config = dict(
    n_kv_head=1,
    norm='rmsnorm',
    norm_eps=1e-05,
    rope_base=10000.0,
    parallel_block=False,
    init_std_up=0.0438,
    lr=0.00516,
    lr_mult_o=3.0,
    warmup_steps=200,
    schedule='wsd',
    final_lr_fraction=0.0,
    steps=3620,
    dataset='wikipedia_en',
)
Each number is 200 + 40 x the weight over its row's rms, rounded and kept within 0 to 999. Layers, rows and columns count from 0. The size before them is the row's rms in percent of the matrix's.

# up: layer 3 MLP up, 256x96, rms 0.222, rows 110-133, columns 0-95
# down: layer 3 MLP down (transposed), 256x96, rms 0.205, rows 110-133, columns 0-95
# gate: layer 3 MLP gate, 256x96, rms 0.212, rows 111-134, columns 0-95
up110,122,164,144,254,168,164,191,275,242,238,210,230,186,183,133,159,190,136,229,126,193,212,210,200,271,227,247,158,220,245,209,284,164,135,239,199,156,217,165,115,218,242,169,188,259,206,161,191,234,178,194,194,188,251,137,179,230,189,193,240,214,221,222,239,167,227,192,199,186,215,205,136,200,257,224,122,179,245,250,264,244,176,223,170,130,254,173,183,264,179,182,206,263,226,108,178,198
down110,118,223,189,157,247,168,247,196,161,270,183,163,158,168,217,248,165,152,163,230,179,148,157,187,194,293,207,207,173,152,192,225,193,151,205,186,183,209,172,206,219,120,250,127,146,128,226,183,229,167,175,247,182,159,187,219,162,198,229,260,161,195,232,205,179,230,157,225,271,177,234,188,167,167,261,233,189,168,187,146,269,202,170,304,179,248,172,159,243,234,227,174,231,175,315,159,227
gate111,061,217,135,226,221,188,194,201,140,208,191,164,235,158,273,167,247,155,226,187,219,200,208,117,236,142,176,192,249,258,165,172,208,180,117,224,171,188,242,173,221,188,163,180,141,139,209,168,225,302,180,201,176,173,182,126,183,246,182,214,166,173,159,153,213,102,180,197,287,234,262,234,203,163,213,145,164,204,242,199,222,165,225,146,190,199,156,222,274,141,143,235,249,203,217,201,142
up111,064,93,153,146,212,250,230,134,273,203,228,184,179,193,141,136,203,277,127,200,239,247,176,195,244,222,274,225,131,195,208,155,209,236,220,225,267,259,176,200,202,217,190,205,240,186,181,226,150,223,189,156,215,192,229,166,172,220,209,165,209,210,188,152,199,280,235,185,175,210,193,203,147,268,269,181,195,237,158,138,189,181,170,281,285,252,206,145,195,155,248,171,154,187,222,202,191
down111,065,188,231,193,242,228,192,279,172,159,223,269,188,262,183,131,215,202,221,186,222,236,245,222,238,132,253,243,162,187,143,200,137,247,210,310,247,242,209,217,212,243,237,208,204,102,232,186,114,258,217,245,186,210,170,188,168,161,186,207,206,248,181,175,163,192,175,205,217,228,147,199,254,306,267,210,182,185,162,163,226,229,170,167,215,246,253,194,153,184,232,175,223,186,165,265,243
gate112,096,180,231,251,173,226,181,194,224,210,158,149,157,266,177,254,257,232,200,172,169,214,197,206,260,208,181,196,135,212,227,204,193,247,240,177,170,233,234,166,272,203,139,233,230,152,217,221,236,201,226,224,201,192,194,202,239,237,205,245,144,217,219,246,239,219,259,130,225,227,235,202,249,208,221,202,221,130,331,131,270,243,184,165,162,283,189,203,169,284,218,159,122,256,229,182,236
up112,094,204,208,146,153,146,225,148,212,260,164,207,198,260,218,233,155,228,120,219,182,153,220,155,249,211,212,260,210,227,209,162,148,195,157,175,282,179,157,207,233,159,153,176,210,203,214,191,250,313,202,250,197,242,238,212,183,225,267,183,193,132,156,188,117,223,200,323,132,191,175,173,191,216,213,246,202,237,197,225,157,145,198,208,200,167,215,185,260,180,197,149,148,165,191,168,138
down112,095,205,228,141,233,217,205,235,192,245,218,168,176,207,101,240,231,204,175,212,223,244,147,229,205,168,184,176,185,113,157,225,209,274,183,176,175,221,229,194,199,215,201,200,185,150,231,244,207,109,193,190,216,196,132,260,197,245,230,219,140,250,183,186,229,252,180,166,247,225,157,190,222,173,178,129,233,129,264,187,191,291,160,153,166,235,220,137,205,220,246,217,152,210,307,241,278
gate113,117,193,185,245,207,171,140,169,279,181,143,194,228,159,143,208,185,235,250,182,202,179,213,187,195,125,221,227,216,237,216,174,273,285,202,244,263,180,180,152,152,192,197,109,270,179,217,290,230,194,224,276,137,232,158,201,144,192,204,212,268,210,242,177,177,181,269,168,235,178,200,207,193,196,149,191,214,193,152,159,260,176,145,235,161,231,185,201,196,159,223,209,207,262,162,299,235
up113,126,148,165,238,166,171,160,185,226,201,200,231,194,220,235,183,186,215,236,160,247,218,193,180,214,148,198,239,214,147,257,197,250,248,211,308,247,135,186,195,185,251,212,154,303,181,235,305,252,218,212,235,166,205,211,217,195,233,223,231,219,188,194,199,130,190,214,137,308,170,275,231,245,194,173,231,169,239,196,160,231,206,179,170,131,228,219,154,176,138,246,195,212,255,223,253,258
down113,115,184,210,163,244,182,214,195,192,143,305,262,241,208,274,181,157,179,267,239,192,205,254,217,141,272,199,188,302,197,234,226,224,202,167,257,251,171,152,193,149,243,218,237,238,186,212,195,171,216,181,261,224,229,231,225,222,232,261,204,211,164,287,296,229,221,192,197,241,205,190,189,220,159,221,191,165,223,241,137,211,228,167,148,141,226,226,229,239,119,180,184,196,185,216,243,276
gate114,102,151,218,214,261,216,217,236,223,183,188,187,189,172,193,214,169,203,311,127,253,170,204,305,181,203,226,138,167,187,187,320,182,234,221,154,207,187,147,211,174,217,187,216,105,218,190,213,238,165,167,200,179,85,187,166,206,154,224,254,236,218,190,187,199,211,203,234,153,218,234,194,206,220,153,149,224,131,168,201,168,229,192,207,221,224,150,161,172,171,117,109,207,174,222,241,234
up114,106,135,148,197,269,223,206,227,214,264,129,180,187,243,287,195,205,255,209,155,208,177,195,214,182,179,207,205,223,159,173,141,179,163,300,181,173,191,128,173,176,175,224,232,159,231,260,247,194,199,212,252,203,248,207,200,247,193,135,143,223,198,245,206,222,205,203,182,171,251,319,177,237,185,272,187,165,185,240,196,250,284,210,154,268,158,155,270,235,216,187,209,234,186,205,195,254
down114,109,195,258,244,121,206,190,229,206,224,179,244,174,237,112,114,194,218,147,169,201,182,155,159,266,210,241,204,225,221,136,245,227,231,256,150,178,268,150,155,250,248,264,215,229,208,188,210,191,182,180,152,228,109,231,241,240,135,201,149,226,159,169,237,223,227,175,207,272,278,228,255,268,165,152,239,181,193,196,162,213,209,221,127,223,203,222,214,183,204,261,140,194,204,184,204,174
gate115,104,204,188,213,201,185,183,178,221,188,295,217,190,183,270,193,130,229,235,190,241,207,186,220,158,167,174,200,201,262,203,151,231,194,202,221,260,152,235,148,155,255,260,229,240,189,240,291,183,194,231,269,256,207,136,156,270,175,142,297,249,238,292,219,220,176,216,177,198,214,207,222,201,219,160,179,174,122,159,122,238,155,156,195,205,181,193,166,170,177,236,180,267,189,192,175,265
up115,110,192,166,239,309,200,181,218,240,167,170,226,261,187,273,198,205,194,224,189,216,228,269,266,255,239,218,219,281,167,197,187,251,287,182,253,184,179,125,139,214,222,196,170,202,178,216,185,231,163,128,258,140,232,219,238,85,238,236,176,155,196,230,230,149,230,204,190,207,191,220,132,197,230,168,228,198,221,187,152,230,202,230,131,158,256,204,233,143,252,223,241,184,204,158,209,183
down115,077,260,180,262,210,239,197,204,239,180,258,198,172,234,291,153,195,260,173,218,241,193,214,262,153,198,171,191,162,199,193,280,272,268,150,248,171,182,215,205,166,249,294,271,235,150,169,300,205,238,226,250,208,223,251,199,192,245,210,229,198,221,260,224,266,204,268,183,205,182,188,207,226,221,209,178,178,209,207,99,266,197,181,153,219,174,205,162,139,204,188,194,184,146,185,189,251
gate116,091,211,191,147,237,145,193,207,213,248,275,174,150,265,175,233,193,174,211,221,190,288,185,226,228,154,159,238,164,209,203,195,246,247,232,185,262,129,170,213,243,212,242,112,248,191,220,191,229,156,190,181,203,215,230,239,270,225,242,275,166,236,154,214,225,170,211,173,286,192,245,159,118,202,232,173,247,204,238,190,238,202,152,215,142,176,119,264,150,256,162,181,174,206,150,162,241
up116,093,222,219,289,210,219,190,185,201,230,210,170,121,240,259,157,221,175,232,232,277,230,250,157,238,171,170,209,229,185,151,215,198,169,235,206,117,195,240,249,218,153,215,154,298,235,184,161,236,259,195,199,197,237,169,169,182,214,115,243,192,219,191,200,270,250,216,250,212,201,160,162,201,223,261,236,199,133,252,207,237,289,163,130,229,142,157,217,188,182,160,184,208,183,193,256,270
down116,094,166,189,233,288,207,199,144,175,227,166,153,215,116,139,277,206,188,223,129,196,269,194,216,235,213,228,146,225,90,114,187,177,231,232,230,187,223,219,188,168,227,191,198,195,184,219,190,263,145,223,194,242,277,114,140,134,187,134,195,218,187,196,104,183,192,195,201,156,186,167,227,173,211,223,226,221,193,206,203,190,182,262,230,232,185,136,158,188,197,188,243,225,232,277,157,192
gate117,112,182,180,212,225,229,238,181,159,207,118,210,232,83,167,222,200,267,207,193,232,213,176,214,138,195,173,204,191,202,210,224,161,187,167,242,207,270,192,131,241,177,211,227,203,160,246,191,249,217,148,171,191,126,214,160,226,160,217,145,136,223,226,228,229,239,164,252,266,201,279,218,211,196,134,194,267,260,155,142,204,126,153,144,259,219,173,253,200,197,189,223,241,129,236,194,141
up117,123,242,193,170,200,243,241,199,260,136,127,167,178,223,213,226,130,256,186,232,281,244,213,226,204,206,210,259,186,163,208,222,271,182,210,188,139,174,167,113,200,176,284,263,213,172,190,157,201,169,160,121,201,239,243,196,221,205,211,226,224,192,163,156,191,193,214,241,185,162,187,169,116,215,244,213,200,193,195,218,205,291,341,238,166,208,185,186,132,225,185,217,168,245,219,242,215
down117,120,249,178,208,192,217,274,298,253,225,180,193,260,172,167,132,244,193,117,183,172,233,203,212,180,187,151,215,157,215,222,193,183,190,181,140,167,174,196,163,172,190,158,151,138,236,215,190,224,196,211,238,180,200,216,228,247,185,169,192,218,219,211,257,223,185,252,198,218,304,152,210,279,151,219,260,190,146,201,283,258,195,188,168,153,140,200,147,132,184,145,153,215,238,131,156,140
gate118,100,177,202,160,243,268,171,189,248,226,236,217,208,131,173,212,219,210,169,176,215,224,211,184,208,119,209,156,129,156,230,251,166,218,242,172,173,204,233,264,193,228,160,283,255,122,224,155,189,151,227,162,153,240,242,199,170,213,134,209,259,250,155,189,109,173,166,190,221,223,245,220,254,202,167,139,215,195,236,142,241,270,168,220,185,240,158,112,199,160,229,141,157,244,226,180,205
up118,093,204,153,132,218,200,220,216,216,190,221,270,193,243,257,280,209,259,176,171,232,177,225,178,256,177,229,255,205,125,168,175,261,150,196,162,183,249,181,227,206,176,176,194,191,137,197,176,147,214,207,137,156,200,220,139,174,203,260,212,210,204,216,250,147,194,192,226,295,197,169,198,206,221,175,234,149,269,177,244,203,133,242,215,102,102,301,169,234,176,190,209,181,173,172,242,208
down118,094,212,137,265,147,220,230,214,101,170,224,247,198,209,80,170,231,188,162,227,126,227,239,223,224,161,162,239,231,227,157,233,180,127,247,178,233,194,205,222,249,176,183,193,228,190,207,174,161,281,198,147,200,217,126,251,190,181,200,162,180,114,143,184,164,203,119,217,199,234,170,167,154,155,235,180,190,213,237,225,245,157,159,201,212,270,234,214,239,214,184,231,256,267,212,235,211
gate119,088,180,224,209,225,256,177,183,229,222,258,235,168,209,239,181,230,227,184,163,205,175,266,292,255,196,227,263,147,170,204,219,267,164,161,260,292,203,218,214,196,263,189,195,212,236,207,236,227,174,194,280,162,213,206,274,241,192,217,160,188,261,242,171,198,231,124,184,244,148,110,200,197,230,205,178,182,247,259,115,143,183,158,190,161,132,220,182,213,235,172,250,159,181,216,267,224
up119,084,232,253,220,220,227,198,204,171,172,261,233,229,236,238,150,214,194,185,168,256,185,121,273,229,185,218,245,178,166,163,148,191,165,187,264,284,182,240,221,135,259,225,234,192,211,229,190,150,190,139,258,221,140,206,182,152,250,172,190,205,209,262,190,199,243,239,236,226,144,156,246,207,99,190,200,171,219,235,114,271,170,209,127,163,159,183,254,213,288,208,190,163,222,219,184,203
down119,090,179,194,250,255,194,267,159,216,173,198,180,188,256,305,171,227,167,194,240,303,199,171,157,148,274,162,119,180,204,172,233,202,207,222,224,97,218,219,174,213,203,181,211,258,167,180,162,208,254,211,213,141,160,194,153,213,233,213,320,161,184,150,156,169,161,201,231,191,197,199,214,166,248,199,224,214,174,187,278,150,160,222,239,278,178,193,195,182,131,172,198,156,189,181,219,174
gate120,108,260,200,150,209,242,231,180,192,186,247,203,206,234,178,192,240,173,230,237,222,256,232,218,155,231,227,226,145,274,209,236,210,143,237,186,161,219,140,191,168,139,133,189,242,134,140,207,129,219,99,214,236,205,113,245,221,289,272,195,173,174,189,134,238,192,139,210,211,251,186,202,214,236,190,210,219,153,167,184,171,175,164,223,187,212,106,245,181,134,162,180,245,219,222,163,237
up120,104,241,213,206,260,286,146,176,194,250,201,185,227,188,185,260,157,209,137,212,164,118,242,134,193,141,181,175,226,237,203,232,163,143,262,179,261,207,187,153,168,231,181,215,186,157,184,177,214,248,278,261,170,231,183,204,254,180,171,275,200,229,217,242,256,210,188,216,198,297,247,216,231,201,247,140,162,216,282,157,244,152,192,241,189,220,278,214,142,227,203,208,153,220,162,223,197
down120,108,198,227,198,136,227,212,251,216,221,155,155,211,182,192,194,156,232,205,177,160,190,204,203,227,121,200,167,251,217,252,153,252,217,243,170,233,236,236,208,181,247,222,161,220,260,220,215,220,164,231,239,238,268,185,219,135,203,201,189,236,232,258,183,206,262,220,255,173,300,232,204,259,169,298,235,197,158,268,239,254,220,121,260,156,151,184,199,172,243,194,157,214,191,91,195,149
gate121,108,225,197,258,199,252,170,251,304,243,214,232,117,151,230,218,151,186,215,266,206,229,270,222,211,222,265,228,146,186,273,212,203,248,219,229,250,210,233,168,186,246,203,226,166,222,209,239,159,234,127,191,164,172,128,200,185,226,253,244,258,263,145,225,159,238,162,185,154,162,203,195,233,184,220,299,213,202,178,193,227,166,199,238,233,122,148,214,230,247,196,132,179,224,217,175,231
up121,098,155,256,155,208,265,224,229,127,160,270,123,154,165,246,247,180,195,182,195,194,123,209,168,287,180,177,191,252,222,213,226,136,206,201,173,175,224,221,212,186,154,184,251,253,240,156,192,126,157,193,183,176,204,278,168,149,248,146,257,130,217,250,187,257,204,225,183,238,208,265,211,235,205,180,179,195,265,197,227,283,174,221,182,157,223,228,236,191,204,241,152,174,262,242,201,247
down121,100,218,201,223,192,184,230,227,229,106,189,127,232,151,190,168,234,267,196,179,147,213,276,223,224,244,131,229,195,105,249,216,170,226,184,214,124,256,239,234,195,220,174,236,228,201,198,260,178,261,258,177,263,214,198,186,137,175,158,212,107,163,170,223,262,173,208,187,236,246,192,177,164,230,235,145,121,243,224,210,243,192,240,174,234,235,268,206,201,235,280,199,155,187,203,205,190
gate122,108,204,209,247,207,136,228,257,188,232,204,212,193,235,111,242,192,233,186,196,222,260,173,157,192,170,194,242,263,277,197,234,220,176,240,248,196,180,226,151,139,220,250,200,212,245,261,254,157,213,159,190,238,210,141,208,185,143,312,218,152,223,208,127,224,220,183,179,262,197,215,234,245,182,218,133,269,138,239,228,221,175,171,131,175,190,153,231,191,208,99,240,201,185,140,208,178
up122,104,237,192,269,248,164,170,233,186,194,298,223,219,232,175,189,109,172,208,226,203,226,147,233,212,239,199,199,217,142,161,246,193,153,178,243,199,187,216,220,188,205,262,199,193,225,198,204,122,148,171,199,141,205,163,168,269,198,231,227,166,181,201,234,186,224,183,106,268,223,179,181,248,173,149,152,203,113,193,165,179,217,166,172,210,196,152,168,242,239,257,223,100,276,267,249,148
down122,115,219,218,211,190,253,202,177,88,248,177,250,147,231,262,257,126,227,214,230,220,178,221,187,155,248,167,198,150,219,142,115,251,235,199,221,135,159,219,210,137,196,142,207,258,182,243,213,181,166,148,184,186,183,221,264,152,204,228,235,261,239,243,201,183,258,181,184,127,247,193,229,244,188,173,241,133,203,142,214,178,155,152,162,180,215,209,126,212,192,225,227,211,285,190,240,217
gate123,101,154,165,175,224,312,179,224,216,278,279,242,217,100,185,133,247,190,221,235,175,232,198,136,249,230,157,164,143,253,268,248,242,141,200,235,230,196,234,159,248,227,245,215,183,215,223,186,192,227,160,197,194,229,184,219,210,189,174,139,150,185,176,186,230,253,158,183,240,216,181,179,226,164,219,129,275,172,252,160,257,211,166,203,99,231,209,173,162,193,232,209,216,175,226,199,234
up123,098,219,196,223,250,184,167,136,216,194,226,180,203,189,219,167,168,236,187,192,216,132,282,158,210,185,202,200,252,230,259,226,276,184,192,227,297,143,131,167,239,172,116,191,167,180,104,237,188,282,244,129,235,209,154,194,185,161,192,192,263,266,217,270,161,202,187,210,234,225,177,189,158,199,250,211,131,213,201,141,200,120,239,200,259,187,193,196,227,198,243,216,229,237,134,187,185
down123,103,224,233,211,114,204,158,236,116,256,210,238,139,246,194,131,237,223,230,211,155,248,166,234,141,203,260,195,162,177,191,303,153,229,206,198,280,150,224,234,227,223,259,214,187,77,206,195,148,218,184,200,243,253,158,200,223,167,239,294,198,226,128,184,216,190,246,217,162,204,187,173,199,248,203,170,164,233,196,217,229,162,189,204,192,221,259,218,230,205,189,219,167,169,227,179,125
gate124,112,248,166,193,184,184,160,183,168,266,191,183,142,166,158,176,233,172,224,238,274,265,222,178,265,170,177,167,202,109,226,253,169,206,193,218,191,260,162,214,147,178,164,244,225,237,179,187,214,184,186,187,221,208,214,284,176,205,297,175,211,129,116,227,148,152,194,178,241,114,182,209,217,206,158,267,208,205,247,148,134,164,173,148,281,196,205,244,205,222,238,154,186,144,238,235,198
up124,109,265,300,197,163,184,196,229,210,179,198,253,160,151,216,221,175,211,181,234,230,209,216,136,292,177,133,213,172,175,161,177,162,216,214,223,218,210,207,181,194,245,162,194,234,220,175,215,190,131,161,238,188,179,244,107,176,230,170,119,218,217,221,191,237,132,182,204,228,171,107,225,177,122,152,183,250,213,188,117,196,163,230,160,233,171,212,250,225,240,282,187,122,190,131,179,179
down124,121,240,182,190,207,246,323,194,214,219,226,182,200,197,222,151,227,270,192,210,197,190,210,264,225,240,174,275,182,207,142,190,218,238,199,229,172,178,223,205,184,228,287,221,170,191,265,186,199,189,233,207,164,211,163,239,144,181,248,196,206,283,303,199,166,206,220,273,162,119,188,242,139,227,141,212,218,139,195,138,202,154,173,148,147,159,166,216,274,142,228,232,249,217,164,218,223
gate125,094,157,244,274,218,188,209,233,189,225,218,270,140,199,191,227,208,168,187,200,211,186,278,232,170,227,194,291,111,301,289,185,206,180,183,211,236,260,230,134,151,209,199,116,152,162,189,210,218,227,78,218,192,201,190,215,180,264,241,264,193,156,198,210,216,219,220,179,151,199,196,233,214,252,179,175,225,244,144,233,221,124,219,251,205,195,218,171,208,236,180,157,194,146,217,236,192
up125,093,205,155,211,226,129,216,218,126,161,194,253,222,124,164,226,159,136,150,213,236,238,119,178,138,235,145,181,268,229,156,173,205,237,197,174,115,197,235,152,206,183,243,189,267,233,208,229,217,198,226,150,99,241,176,188,196,166,232,129,155,217,152,208,211,193,166,161,228,125,236,212,203,235,176,198,211,224,124,180,127,242,200,177,183,205,190,249,148,186,186,224,136,177,184,198,264
down125,097,174,167,130,186,194,214,198,167,140,186,207,182,149,216,257,223,211,241,121,184,176,191,165,245,129,171,217,228,202,258,81,134,193,165,209,180,192,196,164,172,266,173,171,186,197,213,182,214,203,296,168,281,233,233,163,176,221,138,162,250,253,151,188,236,221,226,208,206,184,196,250,126,141,195,248,226,186,257,150,152,253,209,130,195,241,224,191,267,234,233,244,206,182,142,211,222
gate126,073,224,202,207,206,185,160,149,285,224,243,228,178,194,205,179,260,207,192,173,200,190,166,238,124,156,115,290,236,197,194,204,217,180,202,210,194,113,225,255,209,182,238,253,219,165,134,140,253,159,199,190,192,143,111,241,169,139,204,206,214,159,274,246,195,189,202,151,251,188,143,194,245,203,206,114,246,217,242,157,129,148,203,218,219,220,189,150,203,178,247,231,219,214,252,245,144
up126,083,171,183,103,243,200,210,234,144,224,144,189,271,248,158,210,141,209,172,231,166,104,214,148,254,239,235,158,130,165,198,167,213,167,192,197,206,276,186,146,140,215,201,162,175,171,258,243,175,258,247,234,176,196,233,182,172,152,240,170,186,218,143,160,212,175,172,265,114,208,256,207,194,168,233,234,133,179,150,252,211,182,211,191,137,195,214,211,221,176,132,184,155,153,176,181,247
down126,084,166,242,205,119,170,222,185,245,272,152,230,131,140,136,223,186,238,193,222,209,246,248,190,158,138,161,224,110,153,226,207,206,226,184,194,208,183,147,231,197,153,119,219,178,216,136,184,292,175,222,228,196,216,210,165,233,195,189,188,152,165,223,229,233,210,190,137,187,229,191,203,203,231,192,205,123,214,216,155,181,200,217,280,260,155,193,174,185,210,163,168,230,346,172,206,162
gate127,113,268,178,172,282,217,194,196,146,245,193,257,174,135,221,175,191,176,185,147,188,246,164,242,232,229,72,251,157,200,226,223,221,190,164,170,171,220,151,216,169,250,255,143,272,183,206,172,207,258,217,146,279,156,153,215,234,217,269,217,172,144,174,203,179,235,167,235,162,249,218,170,262,177,206,166,236,181,262,191,219,190,198,206,126,210,199,207,157,152,205,193,237,237,295,195,192
up127,105,136,230,159,237,204,171,180,252,132,221,142,235,219,210,198,116,247,213,196,239,233,205,166,206,218,292,181,161,194,214,153,285,158,251,176,204,220,190,242,166,219,170,275,229,134,247,141,161,206,205,187,260,163,223,219,184,208,186,200,148,261,195,221,195,151,302,214,210,190,201,185,163,234,215,216,247,234,192,215,273,252,135,203,210,256,228,171,185,227,223,136,288,174,148,208,253
down127,120,118,168,150,158,217,188,232,197,163,136,206,175,118,185,181,134,235,184,203,188,205,258,199,187,166,205,192,131,261,138,225,144,210,289,197,208,234,114,194,175,242,197,215,265,244,203,226,209,198,140,213,249,150,244,217,214,129,218,203,220,177,179,230,258,180,273,204,214,212,176,216,211,140,164,261,194,262,241,126,244,153,158,142,138,161,186,225,207,189,255,171,185,231,235,168,155
gate128,095,219,176,194,167,161,206,126,212,231,219,170,146,216,262,186,228,171,292,131,201,180,265,228,202,294,230,249,226,234,175,226,224,155,125,205,259,191,178,208,172,280,180,158,192,187,250,254,210,243,183,198,210,237,210,177,191,250,204,266,209,266,241,192,196,213,140,182,255,272,214,234,206,201,194,137,218,184,228,199,176,179,173,193,182,152,242,223,143,91,186,201,294,225,184,256,222
up128,096,175,195,161,107,207,258,212,161,155,216,150,189,154,214,190,257,180,161,185,179,163,244,223,209,166,272,277,175,216,173,200,130,309,190,231,251,203,309,209,266,232,221,232,205,238,207,216,194,271,177,158,181,236,198,141,210,145,245,195,192,177,189,196,240,169,161,223,194,80,195,203,166,181,207,280,218,226,204,248,180,231,201,184,207,230,154,225,185,247,239,177,175,194,178,128,218
down128,106,195,160,234,221,217,181,168,207,212,211,213,281,235,101,177,195,177,185,192,209,210,175,144,206,78,194,215,216,243,280,123,175,227,194,253,257,210,152,146,185,161,168,191,280,235,226,154,247,157,196,268,225,205,193,192,235,170,195,124,236,135,185,195,182,198,131,178,244,183,180,231,249,255,186,229,184,193,269,244,262,182,222,185,231,269,148,189,156,219,178,145,208,231,181,157,162
gate129,105,219,194,275,127,241,148,171,175,155,229,216,261,201,156,192,257,221,281,151,215,219,243,144,255,139,261,157,161,162,197,225,203,188,173,169,156,263,204,165,258,313,230,176,166,264,241,169,138,186,164,122,194,209,199,213,184,183,219,225,214,169,228,203,210,217,192,173,194,174,173,187,188,258,172,176,248,207,257,205,238,175,211,187,171,204,212,213,126,139,144,128,174,121,192,184,246
up129,103,200,149,234,153,225,178,141,184,193,139,232,197,165,129,177,217,149,263,223,217,243,200,127,141,199,199,174,233,137,205,253,195,143,194,204,202,253,244,140,218,163,166,150,233,164,179,243,189,226,170,207,220,184,161,136,210,162,188,258,168,201,246,256,210,218,143,100,206,114,155,234,201,299,214,209,183,203,225,164,295,190,159,216,210,145,217,252,230,182,121,185,205,215,191,169,203
down129,096,231,208,197,214,125,247,186,179,266,200,168,204,231,293,178,237,173,210,189,222,220,228,234,264,189,234,161,185,242,216,264,206,246,257,178,234,239,220,159,208,186,231,175,233,244,250,200,206,132,285,219,174,213,166,193,229,109,245,183,276,199,161,234,227,227,250,217,135,236,179,275,160,189,274,197,161,284,271,220,212,187,252,170,180,213,173,150,206,235,227,198,204,172,163,295,188
gate130,102,177,250,158,172,190,166,259,272,277,175,192,204,149,242,174,234,244,203,226,150,274,174,225,152,174,201,105,213,165,195,207,263,213,188,223,200,208,123,235,206,196,221,190,217,199,194,301,265,181,218,134,152,165,205,202,226,169,207,206,167,175,161,190,283,221,208,220,254,267,159,274,208,178,174,189,246,198,225,177,199,183,168,154,249,166,195,134,143,162,173,153,205,295,213,238,151
up130,100,281,175,189,241,280,211,229,209,209,196,137,192,199,276,221,263,155,166,192,206,170,232,205,280,144,151,170,128,210,226,195,228,235,208,148,191,185,250,172,265,204,228,238,204,218,175,182,216,230,259,230,185,272,175,188,205,235,111,178,185,243,213,199,127,257,248,204,185,193,175,95,185,244,224,173,143,269,238,222,199,137,208,143,205,238,156,191,145,259,213,204,239,141,200,187,185
down130,101,192,133,201,228,146,230,139,145,230,150,161,258,179,145,364,190,226,191,195,243,199,236,189,240,122,257,182,167,220,228,155,212,268,220,228,209,242,154,192,242,226,209,218,186,294,185,192,189,188,95,234,252,207,243,202,222,281,169,217,198,246,205,210,163,188,211,186,270,210,209,202,163,168,208,194,178,209,134,212,212,193,219,246,170,205,236,247,159,219,214,237,164,192,172,187,158
gate131,095,240,171,165,185,236,166,196,204,202,122,176,267,206,190,319,210,195,176,173,212,196,175,168,208,216,145,223,202,236,228,276,147,259,176,245,240,213,248,224,155,229,208,195,204,211,232,294,224,198,203,182,199,178,228,174,153,165,124,180,136,174,189,190,144,217,235,227,161,149,205,198,196,248,229,252,200,212,201,236,260,300,202,143,252,99,215,197,248,208,265,222,247,201,138,193,150
up131,092,182,270,278,203,189,148,213,206,183,223,230,207,153,227,253,172,168,188,273,140,172,143,223,230,135,173,217,94,208,246,202,195,226,276,138,138,170,196,136,249,150,281,238,174,196,177,138,158,194,244,279,221,203,196,178,213,127,161,203,144,214,216,208,204,211,181,217,236,217,171,227,176,213,256,185,218,217,189,196,214,205,287,163,149,198,174,227,171,236,113,218,171,178,150,219,240
down131,077,239,195,154,255,198,227,248,220,195,248,225,132,204,157,141,200,254,251,226,247,169,118,224,111,191,198,183,221,214,182,276,185,285,242,211,195,187,247,227,76,249,203,211,173,194,128,243,223,180,114,200,192,183,244,182,181,242,135,197,198,246,225,206,182,233,202,243,240,187,199,213,164,224,231,220,209,133,235,189,204,229,150,186,195,225,170,173,186,238,225,158,143,268,289,217,215
gate132,091,252,236,229,278,155,201,171,162,265,221,262,166,153,245,190,176,200,168,141,215,172,152,211,196,195,165,240,195,108,140,182,134,151,216,168,230,283,223,195,141,104,195,284,209,197,165,165,230,177,193,153,186,150,211,244,178,202,233,197,179,190,249,174,165,142,165,157,248,226,188,190,257,158,166,234,189,276,160,135,227,236,229,208,221,138,214,203,209,193,181,221,215,183,170,273,145
up132,095,176,112,208,196,209,245,180,111,131,220,211,212,249,176,195,235,123,138,233,201,205,258,191,194,198,147,185,235,239,259,249,220,224,148,195,188,119,147,211,125,204,243,173,191,230,162,212,163,160,220,255,252,256,189,260,259,210,181,204,230,142,170,224,275,186,195,132,172,187,193,145,198,165,171,146,197,160,181,283,132,209,270,255,167,216,232,191,206,184,223,193,212,186,258,174,227
down132,090,286,163,200,203,197,250,269,185,221,172,212,227,180,142,227,109,232,216,190,153,178,188,289,226,186,203,196,109,218,287,170,224,241,137,173,156,175,237,180,150,178,155,151,185,227,186,202,187,213,180,200,143,221,259,168,165,195,203,235,223,192,276,176,195,119,219,133,194,243,196,183,212,185,197,265,194,210,209,163,216,164,130,186,291,292,162,166,212,242,195,213,251,213,231,152,179
gate133,126,294,168,145,286,168,135,183,273,173,264,179,185,172,167,247,227,186,268,152,225,187,173,211,247,204,235,221,184,283,179,210,212,208,110,232,233,191,202,195,170,237,238,211,204,213,235,215,185,221,188,219,217,172,182,203,234,206,189,218,166,191,173,222,301,211,154,199,199,209,246,222,252,226,190,206,286,139,213,165,202,200,178,226,148,202,170,174,160,271,214,122,218,320,190,156,253
up133,114,142,182,172,209,158,237,222,120,150,233,166,245,157,172,145,202,153,168,212,114,179,248,266,212,176,166,278,193,152,202,244,158,187,265,220,205,226,186,256,250,222,187,248,196,191,159,171,202,218,192,188,294,172,204,139,150,227,198,280,213,190,188,221,146,215,155,177,146,160,208,186,163,167,170,225,200,257,219,186,149,190,221,133,224,239,193,164,269,134,163,235,185,131,202,175,117
down133,127,138,236,182,245,123,159,159,248,238,203,200,187,200,174,237,195,102,149,238,210,155,272,224,150,226,247,177,170,241,221,200,155,195,131,252,154,218,183,251,169,113,199,188,245,203,188,222,259,204,170,168,215,152,168,170,198,215,186,278,220,183,172,158,227,235,151,184,210,201,145,146,227,124,184,251,199,206,220,216,162,187,167,160,280,274,244,164,265,143,168,155,208,236,176,241,195
gate134,076,165,113,149,243,157,115,218,236,236,195,165,205,192,159,263,105,250,230,168,185,131,221,208,160,199,261,175,179,164,218,241,201,165,204,274,292,147,193,210,193,192,248,187,232,226,264,215,216,186,237,227,194,266,233,231,190,190,129,191,255,215,230,155,180,179,163,224,180,170,170,233,166,245,226,204,195,131,220,257,232,203,218,266,190,244,193,201,268,293,169,236,254,188,175,203,183